config = dict(
    n_layer=13,
    d_model=128,
    n_head=4,
    n_kv_head=1,
    head_dim=32,
    d_mlp=128,
    vocab_size=2048,
    activation='swiglu',
    norm='rmsnorm',
    norm_place='pre',
    norm_eps=1e-05,
    positions='rope',
    rope_base=10000.0,
    rope_fraction=1.0,
    qk_norm=False,
    attn_scale=0.177,
    bias='none',
    tie_embeddings=False,
    parallel_block=False,
    init='uniform',
    init_std_qkv=0.0228,
    init_std_o=0.00447,
    init_std_up=0.0228,
    init_std_down=0.00447,
    init_mimetic=0.7,
    optimizer='soap_variant',
    lr=0.00829,
    beta1=0.95,
    beta2=0.99,
    weight_decay=0.085,
    lr_head=0.00948,
    grad_clip=0.5,
    warmup_steps=200,
    schedule='wsd',
    decay_fraction=0.823,
    decay_shape='linear',
    final_lr_fraction=0.0,
    batch_tokens=32768,
    seq_len=512,
    doc_mask=False,
    train_tokens=116000000,
    steps=3541,
    dataset='wikipedia_en',
)
Each number is 128 + 24 x the weight over its row's rms, rounded and kept within 0 to 255. Layers, rows and columns count from 0. Numbers have three digits each. The size before them is the row's rms in percent of the matrix's.

# o: layer 4 attention output (transposed), 128x128, rms 0.232, rows 31,62-63,94-95,126-127, columns 0-127
# v: layer 4 attention value, 32x128, rms 0.205, rows 31, columns 0-127
# gate: layer 4 MLP gate, 128x128, rms 0.231, rows 0-4, columns 0-127
# up: layer 4 MLP up, 128x128, rms 0.23, rows 0-3, columns 0-127
# down: layer 4 MLP down (transposed), 128x128, rms 0.211, rows 0-3, columns 0-127
o62 096:128134120125157155117118191130149158144112119123106140142166140104116140126123122122133111153100113173139090109104088157171100181109115104167106097111113124145131139161100117130173163142163089118107148125152126131126124186117172104112121121119151073130116119102154113077124114116111163138114116182107139133084144135127142096125136169089102161134131136091115113108095135128154111106118
o94 084:125125140141135122109085111121097144142102132128180135144130141109158147136130110093114127148072151046141116147091124096171141109083144148153141137141103116129140155124138126150093133115135134186097115132123125112114140105087154101144123139109117172140104069105128079163115107147133115143140149114142154158070077118136148146092091129105105105153136123136127128157113149149114118145135
o126 114:130111127159138157122141118102136076149145083087152118144101110137142140117139144130151148101127081132132113123160195122101113101160130160114111154162195108081107111118136128074125144137078136145140114129120155146119130089164143175111165150153170147106160158120117158141130128118157125121116142129107119121168145133118133121138158131149142092101127162171156134127179115112110152121122
v31 101:135152095101151150120117128104115130146162116113084134138134110112126113120077157164075134120191083137135112130167083118130116135179108126121105129116130145126112125164100120170142154122099122128108144135147159138195112121098131104088096093155154094111120123094140142125124149132127126155141135137108138131176120114142129134153127165129099087120100132106093088147125178080110134107112
o31 116:154187133174149123147143127106122096157141170170145192141108156122141131136124143155129125119115142107120112108112100091129175123142151093127137168111074178142116130154123160111095113122132154149135081086125111111121070114129097129099100078118137120158112140125130139171158114142148100108115079159121113112116155135130135112117161121124124132116142109133122148152135163107119086146160
o63 091:108081119111081148143153153113162129100102090152140136164160135154134127186143120139147139122158121127133177155155101144156128111101125095127095114153097105127103101188139156096115135119119091148123136150094163155106128131111126082155123159090087112073106155130088137115105139151156111121139138120131140134130125058099110163155147120146115090116129122148100111141123112127137119129133
o95 078:141105164105151070123098103170166131136113140101152124045111107120131128106106094109123127152135128120120106089139176153099120135119081186124173127101150152115123169076132108149120113150138097136115158081120133129123155154117145139115129121118110142118129112139140118138160157108136101120120163107096105127116125171163140149107127112125115156143128125107160110134112108146188138112092
o127 113:102095133128091150120127103102136153109132117095125061144121141132108127147111136086098103125095108143128147161115135155133112122093119131105109154162138097122168113081093118168153105102139143096121173180127140119146174119127148156156172163165114131154136138143143151089113124147126155152102103163162150146123114102133115108175097141156113123129101128096143137106162145107085141148152
gate0 111:105108100093112097160115161172108120139090157109087167123116108169144135165117146105114110090108167139114125130149146167097140153119139100092119153162156121077160126108136127113119117137194134169131163105142161110102138130122097126135117114135133126156093102123113139074092142125103093092120118146116143161110108117135124115138113117136114138155115131133127142144109135125111102162206
up0 109:087120123114123089165101162124092099116107110123135119152155080181126149164111133087120133118152152081084105164132130120085165138153144094097146144173122090134112117081134164130149148126123125091138138151113111126114139167155131134148106114126152185144108093121148148085114110099104137095115125154123141166152108093139109173087118136124111135124100141115149131145146148120120121141157
down0 109:120131105119137116171096147193138158152169115129086120128129131134122129115114148066092140115136159112155102137080123115103158118184155126127158162108099102179140124133095169148125166173115137124115103143163131147126076074126109141140129132142134166120117134136129142127146113136135128111104160122121122159099087117119096130121129123143108147150102145142158151147105150132196142143139
gate1 100:100135113067121099145123122142116110130111109114119117145108097121118164132150123118060126143107108085129136174146190126098142164152137115127123131076114097144177117140088156123149120107154152080131146128150138064120115139152093107154140123110134160136135101088130159093122127093086130141154123121138110118109142112128105162128090144119166110161146121140177138128139129123150144132168
up1 102:174125115169161142111119132159160106137128147159150084106172151179101125122121131133155134120098115150151140121150095179138143125136119101131179147170120112148094085125107122175137116134102114121093179086162133194124157115130177122125118132111136123137126133142130113130143104107134099126117177177109134167159136116120114130095148134101138149123125152161129116132128155159126147088115
down1 108:127119097091124140121149114142103155169119105132131084088150118125117099119101117122102117122118141152166128111123109128126142133120162090110165124146126129098099120111111137122149112124116100143146169134161152135066163127108122102132087132131125129111131147095132146137142126108121076103131165175141147184105068106135104137121123152102109152133164188098135143128148132053140148173122
gate2 110:097156152107127137121150130122083188116120141134118122115124125123078158162147110162053139170046129125124098097168133112148156149122115137156099104143107115108138136127124125158155133112112106097114130110170138091169177137145111088142097110133139144133125078158126101139155132124126111114144149119136116141128118107117147136140121161097114123147109122121145159125187110127101095136139
up2 096:129172133170120121133136133131159137150109150136152134148104106107089115123120125134145103134144157152135150145180152099143140167095135118099128144126101098132125067123176152135151110098154127096122121112089158110155141084142168108127124136076147131142108142144110129102149134132112081107161141117138108093134117139126078143149078082152166135138122086127169112094185122110140113142135
down2 099:119147146102122155107103142124168128161127125097096142099090097089118138143190085111133146151091086117139127173128067092129119148171135190125124098102132105104134108147115106100140111100140116129114145104117102143132134144146109106161122138157081143149093133141141100117092122136148110132092161124137114110103129126122146132143136166109078140170147094117125110119166112080138119117150
gate3 109:131126155128126153109155154159105135188078135139170135129111160125124148109127140184095114109117119175147148111107116162099097124129087126095121122085116126153136127134098110164158088139116116093146128109122132117092110147141102182106149146141149132172137158118120142122112099149176070163110108127075099140102144111137117132118135093086162140122093137123120124132144124126154166125111
up3 109:112113130103161148115127158113099176185147134126143105137179123136097164103118099159112120115106150147130139140126120156140139154144124151121161094081105119164121094131098142141132118128107055107152119120119158155088141125120076148100116148131151092129148119155125112134157133138144083145157074115103101117123142103139140116114096118095183146106141111165140090151125132132106155161118
down3 099:135103115129172096126118107200168138153136146144123117116074148157134145135148118145102101138128127114133127115141115171126165132174149116129170130080146129137163119113151134137092132112102141134119125107153137133086160125112114142083160102139077117134134096133070141135117108150128104128095152092112086120130155057104145115139159088092129126117102160126144140143153160113117142143136
gate4 103:102115147096133162152168079105138148111139123192136109164118148081127107143142144159134129130118090164137120097165149144127134120169106083089156100136120174150136144135086128122154167129177134157132128127116095151127156113098125176120152155126108127108097118129120136170119121161119113162100148169140128133161154150122141115120131103127111105139148169155129136185131144150107133092119